config.yaml
qk_norm: false
attn_scale: 0.0884
init_std_down: 0.0
Each number is 500 + 40 x the weight over its row's rms, rounded and kept within 0 to 999. Layers, rows and columns count from 0. Numbers have three digits each. The size before them is the row's rms in percent of the matrix's.

# up: layer 4 MLP up, 1024x384, rms 0.079, rows 648-693, columns 96-191
# down: layer 4 MLP down (transposed), 1024x384, rms 0.0752, rows 648-693, columns 96-191
# gate: layer 4 MLP gate, 1024x384, rms 0.0786, rows 649-694, columns 96-191
up648 104:528453564529520404429456464450468470414522571436538503529514507425548483474517548535473484564515495525538525532566451444547560529480494525494571511493578473582469478495528510555493501464525478465497469464483571457510487544508464507458620468539479497543470469404461480471466423474545534515
down648 106:499485530531468475442471456468468490445481495487582534425468552400502553487488563481421520490510476489485457515546433455504535467510562449483572474480550541484540608519456428431478465493460522533496398443497471488470485521499461520522528504477478585521465493441510491476496494542456591565
gate649 096:460465489548516530496562537442472537429458544487524457543441493519533482526500469526508504496530490519480530479624496484495445463544508495413492541450490596518478507491457534429476416484482524453492545539472476532460554537525512468554506449490499534498429515485546478495470530484519586529
up649 100:504485438472511503542500483480567550525482482572525486488476470557473500527483517475522467452507523517504418500511423562583476535460576467517474531506454433444474416513460498506488504496519451547530523489567558434440499500483445520468565485497544438469531482526570507416584517538450410490
down649 101:499452461504551463469530532504533506456570500543447478395467493472469510499422524492518497602481502414533565449480534467478474495501504444498520512490454563541596462483465385516506482486485471433524554481445455478470462534534513516527541468557498467500509467496467535508473507505494420520
gate650 095:501439488479477511501481513515536468496502491491473524607558563472466504501451459449483475437518528433515510540515541440511514477471473480559458455450527503445496523449484522489519430490541503534448503508504557501542524475564494424522521558494538434538470503457462538424485508499589483462
up650 095:500567622491524517523501522500544436455477532437538506498475447450465502549473438499487550489491524462533538478467471460496567501499540512466565437495455494487398453487498480482488516473474480458446520438499515539451485476507463533478517470483471483440484505508540511444533494497561528519
down650 096:482536451496448536546509552537529498512530466529514449474517533506477474486490520465484521537499474500488523490452557618506469440495480450551504493478481526505489532452563526561536513510555576443530527536534467485523573506479622584475448493531491472513550467488482513427503513497501524495
gate651 109:543585480524551559526472526529466499519561513458562533513467479481461486518485461504466482440597483593550510508488524525579529493462469540523552424506531526550489506501483427544439484531554449509472509509450491450487423450464523500538412483458482505463517451607501483484538480504471429503
up651 112:509505512532551535563515474414500508541474522473515469493558478520486580484437468530473522561490517473536486466497512554488504538487488571480524527524533531575531439485471511456539462533506545514482491507471511518438532511508527563470498533508532451587524473450453454498490494498524539437
down651 104:487478485418503532509484499459504569445475529520511500533510462496482533495482542612500520505483478516503501448491549559516506546497437522534461568496511575550520614503476577480433534524484492465457452484458524507474462484614481482509479481502462475518553566478540508499529446506543474547
gate652 099:511571591544499506464488518466417492518455435515506540530442463500518495555483533465433500484593490585445498498486482526498424465498476512536520486534526504522482514427562508429497555489526553520433412473536497483477494468538505439539515538504428459431554488578499510465503497517497458564
up652 100:525492504446505457527460504513503566485613432499497523459521514422523500511489473492583546520451575511475553435485437429481453481513443475560485499474463517507435454580512495512541446464492507484525543533482525522475493494474445468459492511513509467482492496478440472484520475486520501559
down652 093:492502477493477497472520491520558408427549548466462473534447509487510484457526445498514490517536539455492497480484452460515489496488498498489485536458438450451429389519422486477498502549559499499583580463432560496492450495493522474432529482537494502513545539497467471497603530488480512477
gate653 107:406571452522499517528528494520452536575481546495526463554508519513513528506515484495514466567597489568454494475548526509468479466430498490552510450514566510506516490497473550412511522506535517465498538451403567557464504446553517532519435500589494515508482527480559435436552472482507444463
up653 112:525511480523502547472501518477481558539526519545511464512489466463440499487540462619543550515483492511506493461459479545517527456510470490475598513496627495480557487532483542483484410524558458563451525521532475460466516503494504504540538524527479522470424470503417531509489432500500562523
down653 100:508433482538419469490530473483477549560500501438523536515436468578494502510513509585495509536566452516492537496463550504476501497456519492534479466469473536506439545516458497428427531436548535518549515512469536503524465413477468520470428485469534513509432536558520512473515484467487503494
gate654 095:485480423539446532555541556433490464497492558537497553543470533508424556506507505521437565529498542456491529494496516441427479453527577483483453524499510468561420516514454533443487471509466510435505580505495521510484515529579502489483561492494530473513497471477454457480507509494477567501
up654 104:494437441470422472463525598519587462504481468496467433468549524464470565520506509514442463550501504469502452504590508484470520466417501553525477509517506535528457510512455510502463539529533455504564455545475506501500551528501491492481562502462492550540581504535480450557516515448501541467
down654 104:525488435520456542452503550534530516473521460475497491510504541490522472463454504525500471512533459491528509472525496446508498507473534516510443446538526501436544603515501514422427598454442433488488552502527544494407434502511473430519587574464529545472520460512468441437551507519512499479
gate655 108:507445496523555445471521483428522456558518460484512493461585533398468546553472445496490519480548538455542477544504477596505476595443559452518525473524527484506518493578459504580509609570492546532456464461521495501449529527562533514451447467591470515507555515532483412455517436483516416538
up655 102:463492491543439544540477529549498446487463539519491531529465508452514483459521522411516542487487563526565447466519498516473558488450474497501571487547503487475469451474534458485533545472544479512502532436562488461526567464521532399465545484528565505534483489499486540524519514436539409493
down655 103:499528457451516558451461456454485499420469556536539493513445470526529491563523546483564454556533480516504444524498486516483518430498518500417532567581540422493540434470496444473472514483572401505571497522499444487516561513480518561627560565404557478473470526534490508461494537538526494508
gate656 099:525484574479510559548542495519491538591538538510510507538554504473580539536532529461504527514475535513527401512454476527550521490518472515502498559550468439489500516487496496492556458565430480441516521454500493456486506479508467404483475526572453527478462511537564505518475488565454551558
up656 100:468537509551488495526495558475536485479510459533548533515448486506606424511454499477520531487455526490529533444452518537532548500448454518461494536554463469523487508530496533563543527469455520512491459563481452546480528404435547520512514496488485498478519486423511489525522420529475496488
down656 103:457519521478556470537528529517523465494497539490422574445465535475485505499556484542484483561497489492435538471467473463432494451442460530522467535471574510485512479451563447530497585482576584512493508506530552524504529526506474523557492518464544511565487496531491481494477523469450524460
gate657 123:490509511537525431434529491474517499451437471505520472431485504506539459475465509509468550495454500516453509546496455503527474458430430533435513497486555544531476570449488441525641422479512530491470467482518439454449585392445495516436555458483505464537371456441479589508505465586540558508
up657 106:477497535548536438494531456436484513440446495523481504419497486446503525492533413552551494512436497459532506526441470537540514434521435549478469517485614515465455541432553457445578495515473547479528521496509456440462474531476439472429606487515559514543430474574559456499484568493487543422
down657 103:498500531567500478507486464448495539453462442532444524474495540422529453452481523512476560510508539535491458510511471545581487486470472547456509449474574545544410535480461399520634472516516489458499479489494447532423508492472493509453514512511515445535524402511500512551539572539513548512
gate658 098:443501441460505498486481573465488549531427469521498529508486477458521494462519517434470500510470525444558592497466425550483463538487549445509453536483565416508467580491552555520522521545451521552596495541450455485516538473434511513496482490462476465435526527508475558446492495427515417526
up658 097:516456533484396424516517473483522468487455548475448557497465545549503455516584536469510502465476511452444471557523550453410455463486520486566638443465548491485536544505543478475462530524451532515583499493500501501449512595510471488580498510423521453577444546442407489506516558479522468504
down658 102:529491484527504506471463500511484461535442538617545457518444491497539540461442473501471549489523490512518600558470478464434539495500488469453522514465378465513475547503507590516470484498534522511521478435505531513490456488489492409543516600515453497454443470475513522477525421549523518534
gate659 098:458485413545442453536637516521481468540472500473514582483470492504500523507528552535539491521511495466584516525568530543548604449475576571528563505460479450492491481527469474532520472465526471515527495526454536519486475497505455547512489565444500551503554490487530421523487547540556557498
up659 099:512547480536481507526513548541547484554501506460520476476482517494470508517458580492469539514528558510469507435506519441586467518497449579585451472474500504488534471559472489541398534519507470441505460532412540535542451459517545477533468445548397428534472455505451479448550520485490522510
down659 095:485555517512542517570461422509495495516536468511543498464574534548593493537513518526524474551513475494516507561471409514602500534497502497525518493572530527520426613546511545494533500532500444476503466436482556523489470501520523514481490497545521463541448475504534416558534465549540554488
gate660 103:475592444463471500527530511433553562505493441483522519495502514479511453491516490520447508506482446475563529531500542543474527547451527495561488441514512503574485518508453540564467503522417584510561504554531535464464523497480427524559424496512503510477462570407510478516545539452542488502
up660 102:434537523476501632539517435509462498491526470568484529581547486449480533501420508490485514495543517450514494561492530592511418623496540530553522407462487443504504476580490503501486578515487434506621513551568466468473488513488485529509509396509363551470555577409554487471467494489487476499
down660 101:489461421504542454521440457576481539489510521422534496514521516507521459440539487568567499569531509424472527478535509459401461534542431493429458456547527563519492444560524461421511440537473517461537468573486466489542554504535529500471523521545525541541550538469583488567455487420419513507
gate661 101:537564476426463567578537470494468438575523529505507611560493527478487560557483579511522530536446499485447493494465522568500486498523484520444517441517534445480466482530489467512442505496481476501491504465508485532487560480487527416472450507472447478561535480511468534526504549484480462582
up661 099:538621534451551529520497457534481594527491572499513505524485487517444546517505459489418478516475449494515462467483492469530460494557553495476493537504536478489475444437464513544450477529454507504485471498460453600480501477465512498507502428536500450465513567506516474488513557568472532555
down661 099:526506474484575466502513493560508476477512530420458572529475511483503458516574479448487527591525456561566482530469483491507496455508497473464492521508534420486527482550431483540448510544499516594501479501518433543420546530435486509453478522518554412466491503481435471487450408490509486576
gate662 101:504539557478490471485468511486511458448485522471588485468528538516520504520503491511547581505449567489471539467546494469516489462459494483422428509545467471493532463477519540479462520498461520451462520513518502487443509495542534444537551545421517546492557494481475509498513431592510489492
up662 106:460528516483508521556488411464467571511491558469655521500415508478496480477491464498445519575501514568506484529475479555432565486546487528478566479509517441561469515418513456539505465501522559522490492505456470504448504506539419462471528465440524483557479465520506488473582508512570536448
down662 102:543521512485449485425599509479485490514503459425541521500509455529505555522520419484547492514540481500403499461527481494515508526505475445551438480479513464483530477513467509519488478445425546455541538523506522507513476548543503451560476552485542535554486471494483496470546616559530548437
gate663 087:444465439545432486560506560436537414477481541510466454459520506504478424448490568549471489474400455462407526474424476528506511504498470481485495412494481546536506507515528435554491466529542472478530449501471541527500504526507492485557578441454484545478490469519514458481541500517509468367
up663 111:445486534538461459521510517520540488568516520501464530496446477454486514527487515575503568503512446510479458496474499506554506541580417517474466486468439434533517511558525482464504523471461475517485479539554487513464501508527434494490501505512500496505479476462436443516512469457554546390
down663 108:430471558519542480492478455488571484561511421523483515534415431502465472479450477509514519451463421532462512496495458528515479533539459511469411486412449430473501426468554531513499492478478516543479552467547510477524496472564416453507604508534534516422483469473464485492514499482546443432
gate664 102:480412413515514524570476410529519461533515491538470493490476556502445451500501484550473491464497489435522517551517506477521481510508487468523531522457511525482498525523559484433546526493488437449498447492427533496536557514487490490511531443574505525505492519539402479450535495522543527468
up664 102:502514561534488517515478502590483449522488505413490564527538523425570503513514454533453534509555566480533563582487491454498498468496494452485475478543513552470479410515545556485511517450491411504518483509423527560511548441545517497552513499491455505501509503549468465557482505464484531489
down664 101:529505579549486478465487502511529558524440510509470587550443538481558523470442504515515548487481498560450515518471485530478497514444529452473493500489518508543500480460555493489486473533420540532477501464348525482474446510528539450521422485516450478410452450467578480504505481458466446509
gate665 099:493490535466527511455445550475495505505522442538459454454524527559428553500536475501440509530540463523518538516447524445466535504544458530456506499522444494498481503556549460479548477514477509507529577498588406469509475476459536560518486488546495489514439504494437467527488465539516517528
up665 092:483503504470447543598649501546539513443553367474611543453493460512467516482481565520496539442551576473530559444516500548534531457485503476473468503506520506556485522473485452462496520475433501524499582524484548470549520508481509493495428516478472471505531521553524512463457507599536487459
down665 098:473473440554465542521552439559453469462524490524475467567437461554494477550511500480487546452502573398524414498500492509501500492488488505490511484516507508498458481471464475532452551460567461498494436470516586453475595461451472522401478614587502502542482411501491487426524434517508496526
gate666 093:523590581532554512479445491527504499582536446637558525483472511510488555487478570475503481438554525484486575570502433445528504469524520498480495508524492479472486588454533443509478471429474473440387468528564478455522465497525490507499409430525515498478499513460525494567572438527513591539
up666 097:550535560430492491494517500453483447526457447495500470619478570457483451524504457436492520554414434500480476463552536459533481456591447544489501481442506514531558523556548502494466475490556549522474593487479548565516451504447435522472504544464473506470505444462523527506427517461534521562
down666 098:421515521520558455588479440540467528487479594515631541414506492521454515467549427504485471445522496526547497514526426533496564548531519510556500425495520504458426527460534450581532498486496569540485439532530443594523486491444534441478505518555502544499496438482533468499555533494478542521
gate667 100:474461472461497509532511563429542555496542567399484481516596505454462482507528550486503421450475500420465475460442501566597511569511470468497500469595557508430499456541547538535500477527539449545532503461473574467471472478507525512466502505508514504487506495475559442528570507502489492461
up667 098:565419594428445462520543514480495553563511466519567501515453518482487549520512511507451510527487533453495436509506479579500454529510471477484383547446476421459546529525450505491511519500487433487480471528508475618530500439520421509471477498481497525439529470547539527553460437555505475538
down667 099:489517501517494574440508513505523550631459484448517481495512506486481530528468529486485451495569506487454463543548504444474438583472445526457512466518587431476500526574504500486486420497472548408473519510462487471518470464459526534557528532578497558538532489513502476517516461581505434506
gate668 099:491515475562466535541503511543509515542533558487527462556509561413454496463486501495572483466509475510483444489481459460553500524483473534469533489533496453516501439536579465455437545472515480479489498533522563505465503521568623501489537467466517521477526425553475470519464490493420422507
up668 092:518495489493515558503459441565459517443517491466526481517528493476561431493464534451510501474539530521524526552493497440472492464501472521531510462572519468475468552453457480439508576459523456516476557547465483534530489494432504517529480437583533510490530558467587494489507493561469477540
down668 100:512470590465493475542492470527479513485524467489494548542416493501478524523494504413435575426515433577503572490496539488553536463492453474521482509508515547475527554432452483519472479511506497478463474484445482434537463549512515521461503545510518394534460450488467588507504506502516544466
gate669 097:461447466573563497508517497455464472549585483527543496468537536576433493564539476433480511516435468513444542558538526527537499520522522448521577448436570524467548491493489462519541479430459517570513520483387461480489488480536502495510501532498529602525501472470515513522488484430499562470
up669 107:528474516557545492484459468473510499520501510513486480490429564465488438484571485571548502459472540398514464500396575525583470509473470494567517512519501473557557497436557466444514531499495445489510535504517551511496519504459466491444493519538471494474510467475541475522492460528520417456
down669 107:481499493447484544418482494629517548539482526516484477380427543545504506489454492521547541539514521412522483504491487459523512512405475527476463515466482495569476406542536451504540500491498548502518492456448483570503513538532467511456552477545504494483451545466503521472516452570509457484
gate670 110:488534445470465497505472507465469564535444561528439510447466498524472517533485472593513572478503471504458443528438461523525477466534560490507470539519477503501508477520506508498498432455521470574476502455525413525512405583501536498532530478514516523553452487507492479507484492501443501522
up670 101:585457543487468430465498514500466448449466497522477448509502509442541464492542480525474499577520527498551534521466445493429482548482529556543552428432497485496482548543485505517506451463489472523498534562485497484549499509479466515434582606530479447454492512486510497468517409506564545456
down670 102:506493500480453500497520506459505494488573528567522489451469535497477551470478482589547538486488504555433533517462469530491537474496473481572512520488456543552459549466507569484491479471529518532532500473475461531530454495524503493495566489525452537467488493497466548515510550446499484508
gate671 099:487489521530563496526436513449508508489484485480488534531481461397503515482553588449463503542528516488505519538554457431545492500518554511520505608530497474532440522444519536562464449478511599541495561446531494548566522552484503503501560539492521441493458480498553556439481520473396482507
up671 105:550516453437541526497521463527417477521505461548458520557559506471421562562558484474541481531520442556482518547502481502471461498489448469397427461525523527456562502516514495491440432480469450432542475483473513547506589530499436479466478496471396475492453495472441571482545492574531483500
down671 099:447504543466442458479486465562414496490485450465395461487442522488533457453403547426506436472509488496481467496503431496512493469539526468540493505482483448467497464517422505503562475418507554497487455488529433479579442527507531545543514443523477470556506463510518394492443465475526487502
gate672 098:499558510452540473453521463523499526416477529481486525457516496509488471483529516516463447511537583457452518457598389475511498501517529494513511491489509508546538519482461587529551508517553485466496463464518548551459508475511552513495536470475423444556471450458415453444513529496532486560
up672 094:484514558406578496471512448559483567401456489491450560579538453556481466545485506491454452530472505511496497538519508466529490548431541491539461486549537486521442428493491521503490547551554530533485540521507457460507512410491491525464538434523498525524512501517434512399461487532524460606
down672 102:446498497472477521508548455477469481539488449496454473513470421612466526507481559527547476479457495498543547484495527432556538491457570517480548501510525435509493500584504469496500519490520475521579534477559503496435505513428495492509522564505513535501572547463497526476378511527446503555
gate673 103:589560498537459603441469526492577483498526414446456470459473475505511513543517591511464502580463563530490532420547445528499461488543588552585526519442553470572503476538535512478504429474459586502464493465458537491510445431467496475525538537515502551486464498479504518517449556508523445450
up673 097:489554489574517550475560539532490505502552503515503541504514477485496463509447542556428467544485509405505490465527509460517508512470443602507499469542566481522572422508529514500519568477507471451450519510437494536519534490509492497505453518477484574476568537469490520433519417537470443452
down673 092:510569565486481439438552589593484537467459460472491518506467455499517503492506557508514483503528473488516516501536433490488488468498475547525494485463487534495529296513503542527522527488451400491489534428467440487533510446490511459484492492537435505501547496521444564412521545552438514518
gate674 106:531536529559455524488481446487492561576525500461464525540555577479502498491487544455454442531506382497493544419511449504501560565513495535504540476477466470467535547439489551564488521479489502527449563561444492506537512499530506478437409560488494438582465428566541494545505526524472490494
up674 105:432508467475476550516501535528473489533476496561524486524490452573442512499501487443560519502520549450507506457534511508470527526360441514497600519472486475508460555493470494443476484468438537477483514536540558463533471459509555500477501443487510581492447548454437482521456529471481488522
down674 106:525500496491551565472528524490583453449469554469493470494437468509431510545467491508486467553591595495516485450503485492504520462446512463500505500488522487518495494524524463519542504524483487439511456547554555460535518459549500481526476526495481535515457531429491562532400586478524475504
gate675 103:460484525570454487470501495499547456447524560511554511497517485496477531455467497470518479495516483546515460562457479529514557505481483500551499438551454506509464521548410507522460539538546507488531478482490451490439468456526504418467494544468473410563513555462466568371507540452543606454
up675 103:591446487504513490521530506529474458479503433457456502474515512458499433506492490487565497477493529509463440485531513461540518451485560535481507510471477443535531517460540475529477577555490517583530482496445495551526513437516450609571494575547422523571509544482497579480515477528519470562
down675 100:544485519520466519465554520468487514523455461505491551467433428492566484439452447546528540479496488494388426486509485481498554444480505511520582489478528428514454494483502473515509510517486539520515520459514568496470511460485482518469462511474499498537485529557530490549491540537554459554
gate676 097:552468513461476489588471504481520495513536499485491511516512534440547475497520518474548477523506509545540473492412539483542473437541475499486429486540526472461470479499478584525533521467488642565506481532503443540536444379477458407441515535546496569432503520510442538470484438517505479502
up676 103:567490537523476533436485539506451494502480497525557481461457459491483564511412598489452483513402462472518462508526454481522576474481499473522573531513469530550541624513454467525506511474513472386502461498411463496420426457526498589550476487537417483464494534460477514431497537569521519526
down676 095:359484540493531506564408462470480457465496524451486435549532468441478470498521428532562545490527468517446539484481479527498446474489472518447474445487438506450467426466495499487489505504474502431455562435555474495523551491447558456530545510488512535506528407501484480523500482493442482453
gate677 101:454507496463438488525568466518436568534500504519471502503486488476501482486455556475520454488532597404542443474534521516465495570459502482596530530548491515535408507525504512435500487541474536487492663560479582467495434468541434540547435537571445516443485481450522460475463493556459513533
up677 103:500561531496437485426486501450465526481508485492489456517429518615525478549463562502510552462509497438522506471512518456472489472505563491493475473528489513520517521506460506504526487482502571494480476472441498512466551519434561446460498514492539438425481500503465473533524599530453521501
down677 096:511438473459511441423558450545448510535504451564469526413498481451494461495475485526477388499579464513543500437466488516460419516537493552512521555469447435475456483424482502528453504460527547518486502451544506529465488501501512523547514457481484468484538448465474538535525583506585501495
gate678 096:477543441485452527476535440465542535497517450492487546438510493470496475447474535539461425479503490562463516539465533438493540450482509447446598473536519499510483499459520538593480545499553469510497519534557493529563621467462495522551466511507479488460491430482474487526506536459513492497
up678 099:455468469448479528496450487507560513509558513532516500508449478428480446485551500509408467453500516547590494538456452502494502471496529431459540466567427391517563514438488550451417488417535477480500456498514456503472491435460449508553480549521487621475520417477461510538477517480490455491
down678 102:540537499434489509567521496400495497581477541455490555563509550525548451552449543582483510440477476537468500519448504461462547472573505465469519474439545552517553552512519551552475494409531566473499513597485470550541508531543479485437454531508494529538490457531576506528525495481475502467
gate679 099:443515457519549473391508503497476483478526484555547498495444503601399526432533482511457501498435468540517537592513488560488542505567490539506514470490482545540515550474463520505527536478551459447478547465463545453452449554526487476546546521422494486542527509506526561498532536473501531467
up679 103:505552549506531526511463438512563451544545490484453484554494498518501509509550451505497508517477493466507540523471528462579517524479515460528536457494485462463561484568428533485523533395474504499529456510443506535513488588537547480587432537431555477511496538477530501493504539540540581599
down679 104:542492487470468508544497455506448485495441572512537523506522393545584445421559512527502531453448479490554483507466557502520504459466541498518505453479435498526481596483431464445533510487450550544503504467518518499544459482475437521471479497552563499486514507506526525460503472529540517484
gate680 104:522526426476515558477536563498489497529537476541508406532551476432454490413451481451480546528577500487478488572474558517464526506462488445516512567540511521478469477483487429516499474471513461526479513520514476551509557555599539504513481433421506499473494526462506485498541446564497433478
up680 096:532520599430513457479521499495491435458516527517483482461477530539499515415495464537525438514534463427487543479444476556492469517487517510487475550520478444479540472466549478457545569533507438487505598523476490479504478491533501483447502558553510544437539498481524572623552468451499472508
down680 097:468503493514462489551590578574581485483446469544512534491512409470490507466500476494500507482579531411571512489499465578551486463476519480548493518534528488516463485537466465526528543553438518489517514500582521560512548569563564489521542530478437485473488503504467551511525546494544515480
gate681 107:508536512449537457492507518505516522508484538497468559471440512509458435549487581526490542479487510492433510520486514539536577449490480539401470497523405496534453467480564520502531485457527563446475460495516538428533445439478476497486524492545531553518502568488482583505579486558522535455
up681 102:479527507476487523452479475575436498457501499486480593467513462428569521495564475465500539524502540539503402511519494498578571552493485521553452569523535515483498499553471484590478547538525493503463541498502525524501499455498550561479465543411413478532439499505501484493499473495490594507
down681 100:465582532445516511471509485489514470438492554442537553515466488532528508487520519487456459548478560510471511541560448495610445521493534444500495545554476467490460556505519534477498477559482437422486430547537470488529502594510425519564507539481476477478496506499518514542398486487509571507
gate682 096:481518532463477490552561490536522601472495460540493523568521489542568433528574533451568468496514512520482524468481570477535498548508515401458482511534481495463520467481481517471483567509544477489523539491560573490605467476473543492508483538518498525463524519499531500438486479507446561494
up682 101:547451510522413535532541462521463408379520455498458515503588482549534527565518481463440475494484534480518518468482487461568557535532524540426500495491489505542488532546491494473546545407475521545532434474509500441539475557491575474478486516531492550494563484448511496454498539463479536486
down682 094:509535520507521482495542559461524473571503492510492470449425455428529500468448507522561469546522406497521511520442563471506436424468499496533468544495548431509478500488479525529450475503523475478553489514506467498536515496585456469525464471489481526513446508516500494522504525507580460421
gate683 108:454494512525490510487460496519562494448520468476491477442466547451568425465547538529510462478612439544435506486528495539556478513541538480437429454465484531453483520471584473533448505517547459578430538487505476537532538481511480430520521533453484479495462513502480498528504536500450530561
up683 112:468529530533463526492441446493519506476472559482544565480484491533548478471534442468441534569494492537509512581554522556476468538561515542526600485482495527452485531513543462564445524500517509589492498475543469451474463527380525500502571466489441493559469453453562404543523502494517461470
down683 103:448443462491482502461522497393511509509485539541521531561395512501569467529518535546491562470518432517509471467504513533494515502578521491471496458503507502558525582469559426469483517483501537479518499507512533501618518472493486460544479501544527450456567485481516561464454514483488467529
gate684 105:579546511549516530547491519547607481505471528528449493508494504461510439595528473503508466566510495537499471528431515484530582538485488483496541435527453520501534520538601505561451486462486454523457512460506556414536476492543476501478475519497518446512462489541489465432492419483544457484
up684 105:540562484526463487522430449498547548502491517512553452487481493536456469529564489490517493452490478510569545519476575497514448470493535521537597509466511426471517497545513500515475456470495492498420501351534540477470460468506556541557523497427459494556511501458527519572484494504419592444
down684 102:454448541472515501531485557469517451454403482503467566466444528598554542481519494582426546482447398496451511400525507556486483493478489517475480494414527534552477469443547568517496555532458519430529504511443465519447416519441524551423550516437478480503556536518462571510488574488560461445
gate685 084:572474435539493526507506484473549499603501494526475507507538445451483482529522509444471505477601542509538534504478476561460480528470512512472495466514570542466494523548498481491513457538518541517519524552476504507517455469556587522436449541490513506515470533472498455571529522546501599484
up685 091:483541493512456530471498488485410553446596543506620511473501503558461518455480527515512499568455509507412524455552501476480471530551479474566527480509453530536509538516538531433435494508491463449487502546520493491517491536467475406533479455408424522511540476418531552485562531408546465484
down685 093:483490519503556435476498476543526507456436555497475504549453489526504457502514536601422499554508517490480591492500432553586537471416521452489458459494449472534495525464479576494581483513432437575484475530482465497465489471420465554487462501505510569540524505483551527517521469520474509544
gate686 105:503601466558512518481499510488542435505486443479479504478593550519523543496494495474469474532517432479542515420467456484572515492462463483442544427527551516536454533532456568403466474434485525506497484520551477436490534588511476409537485514504492450568549475435468473537478600521502452527
up686 108:480500531543500459491429585501524550473502472468512483489490564502486435553492514575499569463594521505500520504446493524525483471530459502491411507468517489479506509434502454454461481515510550438513530519496527507511451518414517465506580506504497476426409569465495458453427588482478504508
down686 105:545516565463451514477525560482520511524522541497447528507464465549519513534478572459529537490555442453552494546491531482463447490504527530551497516538469451460458516542529495485465508446473505427584553547558510471500465455509530446499441474482467552465464501506467564484436474489555468502
gate687 093:516454517511516468580482554484539506471489533443485469530431474501512527518502449440522486526478519505502531542435483479484500351499523492482499499526529571454465417460444510541492479539592499459520457506507461510426493529511451485493462521486503515541542482531501475540516457525502454470
up687 099:508525535507519579452518555505504527557521519484511521496478478491473506515455467518429491527532376493512465539548534464516407547476534499521490528452526511478466474467586541467531464468504598519494557474557525454481495437558454502479441427515552521504471554491555438466481464515530509493
down687 094:490468542440522465441545504521519437464539516542558462424518492494465463464443461463500472470527559537537558542476525611463517484551446528530502513496512437472462453516463507525481537460543521464532477525529478509441500524445512440505565472413529495516507499509540485503494545477493512466
gate688 107:459482358558434517565509495521508506494497423589454509542477498465455528513508463463504541531509514503559478525474517508473481603447520560531494501539541452558529518499530530491496583487498553503435470538513543548552507515538518461476488516517507581555497482469489516520464537456385452551
up688 107:491533467508506472516475447555506509507454446495510516501549517545623445505495435508465519462529506516531511513534506474487550476468508458471455498489465574503505551480523494473468528527517490489505531515519543511563546539470518502454514535413552458484520552492580479501516469471513513506
down688 104:578555501522526507537547451546499517502450426512479536498519496530529462483452537476491492483522524494517506537460484540464487465467477520538406533484509488527507520495488451510514561505521494510459466482492534423532485536478564464602569479459521508407607593544521534504499450511492490537
gate689 108:527522480432457499513467552495576487502528527515506548491542479467465502452411518510517495477619503482515505503549493458535460508504445572481481532467506498543481423495510526548494516546461479497503461523540542522490457473611536470488504558488549529475502529458473484434499470485513545463
up689 104:565496502527430545517540524551496499551434505473536484487519497514438513533466498509531483464583422508430478487526553503474458530545521528570439509510515494500506506539480484505471496487485462596457503499537564467461432514560449546514553525529546505477516490586513531523462505515543512561
down689 102:435493525450439566545427593501477451530558564470499485464529477405459450552470492482448515538569554525448528458490543512526454558509488509531564478515520516425471465525527499498562426436526498539557489503521501534514464537554446494456475509488490488504464452487539504491550523584521503510
gate690 097:531534480508458532529469551451510528524524548471560519562459406472472552474532506480521457482502516517414431475512596545442439540439548491485467603580530443489479488501507573540519479462482558457530446515464443469510471550526465482449474443509532471492482514513570533529482467483441514481
up690 095:472447491556502487533543556504468532478480473489441540537491531521528491543489545442483513455607473539554550500471490551471563552513464524449461447511467487442497503545502491539458518614496538495501493468425435483575462555537435457474493452449466536525459503503478469470425489507504496444
down690 097:515502510530527479452455497501450512504472526502499517517494478539520527517503569479496444515447457479494520497512485434547523427449534485500492535523493537551495439448510486486457521454533503498494479502539537518522479475425480491410472513585516517515554457480482552438530463399459514575
gate691 100:509474433458526468578530432549505435514556496518485496499504515548477557439490498535523497521513485500514477527468450457476507534487536475584460501474511447449539494473465545496559529540509452469528522617475504553524476460570520521514550464476444581514474415471546491486539499471480453523
up691 095:444566558534507509537466542508529509507532483498508474475545499552520486528485444475497541554464514479471504471477444534511515495483509466482536483517391506476490466524532488474431550482464512509489522478488510464484502511443503488582432493453540448558473543535531458441455477488515551574
down691 101:546523495458454560534537438556517462493512521399500455516508466501511499520429525460397465528500525491412499496485588466483483448508555489491521490500504625450537473503520500471456510567576480519430465534506487469503468490482503505508594493484448603474503463513546441505506540468496435528
gate692 099:464530504524566533497512465456592528554463518451487508485553459423463483508496503534444508519438544482451446457496453462516466480509493429541507545456502481454521506502501583442443525493492544466495515521505515502550524477476515493499540526515492532541494508521540493497491505547464426498
up692 106:576504501494538479484435537474507570512499455501535474490502470515569477499459569520452496500484456515520542462522450545456474458543487568492518505555478499501463518498496496490464498511451522506559478515429502500464454458502442553525507557537494513493504450516503470496548488463507451530
down692 106:483422484493518529508469503507530461441491534484524469523513550502511500481549506464522494534515470495449563562531493557462477410498525478518557488491510387463504502524462410509508457549468596581482503513517518546451480540545454488524468509559515471510484500554498425529569520499626514539
gate693 101:424435492534453627509489424479573514447437466531464441454490511482507416546565499526443496526577425585526443481491475477562487555476520563520481432547494502529494533461352537492489548539497509480494540480485505527439522506497497497543492480491521478454465442491538495514474451487456482564
up693 094:441383519535416536478514507568540495481482459504486535517505511487436522409524478393487529455526560485496512480479533505508461506571525481475464469418545476501503555517476527541457561476535482482531519476507453446465538452536541491467522432518537541493492497455510501531452510516454552547
down693 096:499519447485552523514591428514440427455507438508531545414420529469497531484500453497439452510519524510543497460533523493478496480533486632467457473568536566546508543540505576477528473492468529522562486459485448506529515547463518544588489455551435415520484462515481520473464487517532448488
gate694 099:482485510488500512508442558506509485456511538467449450514532490467471495487587472459542500443505488515487494535457489478475564563445437574537453513519422529493507480479474487518505494520540512514471531463436518524504507508513478512471540473482543473400445522561534521438558478441514485518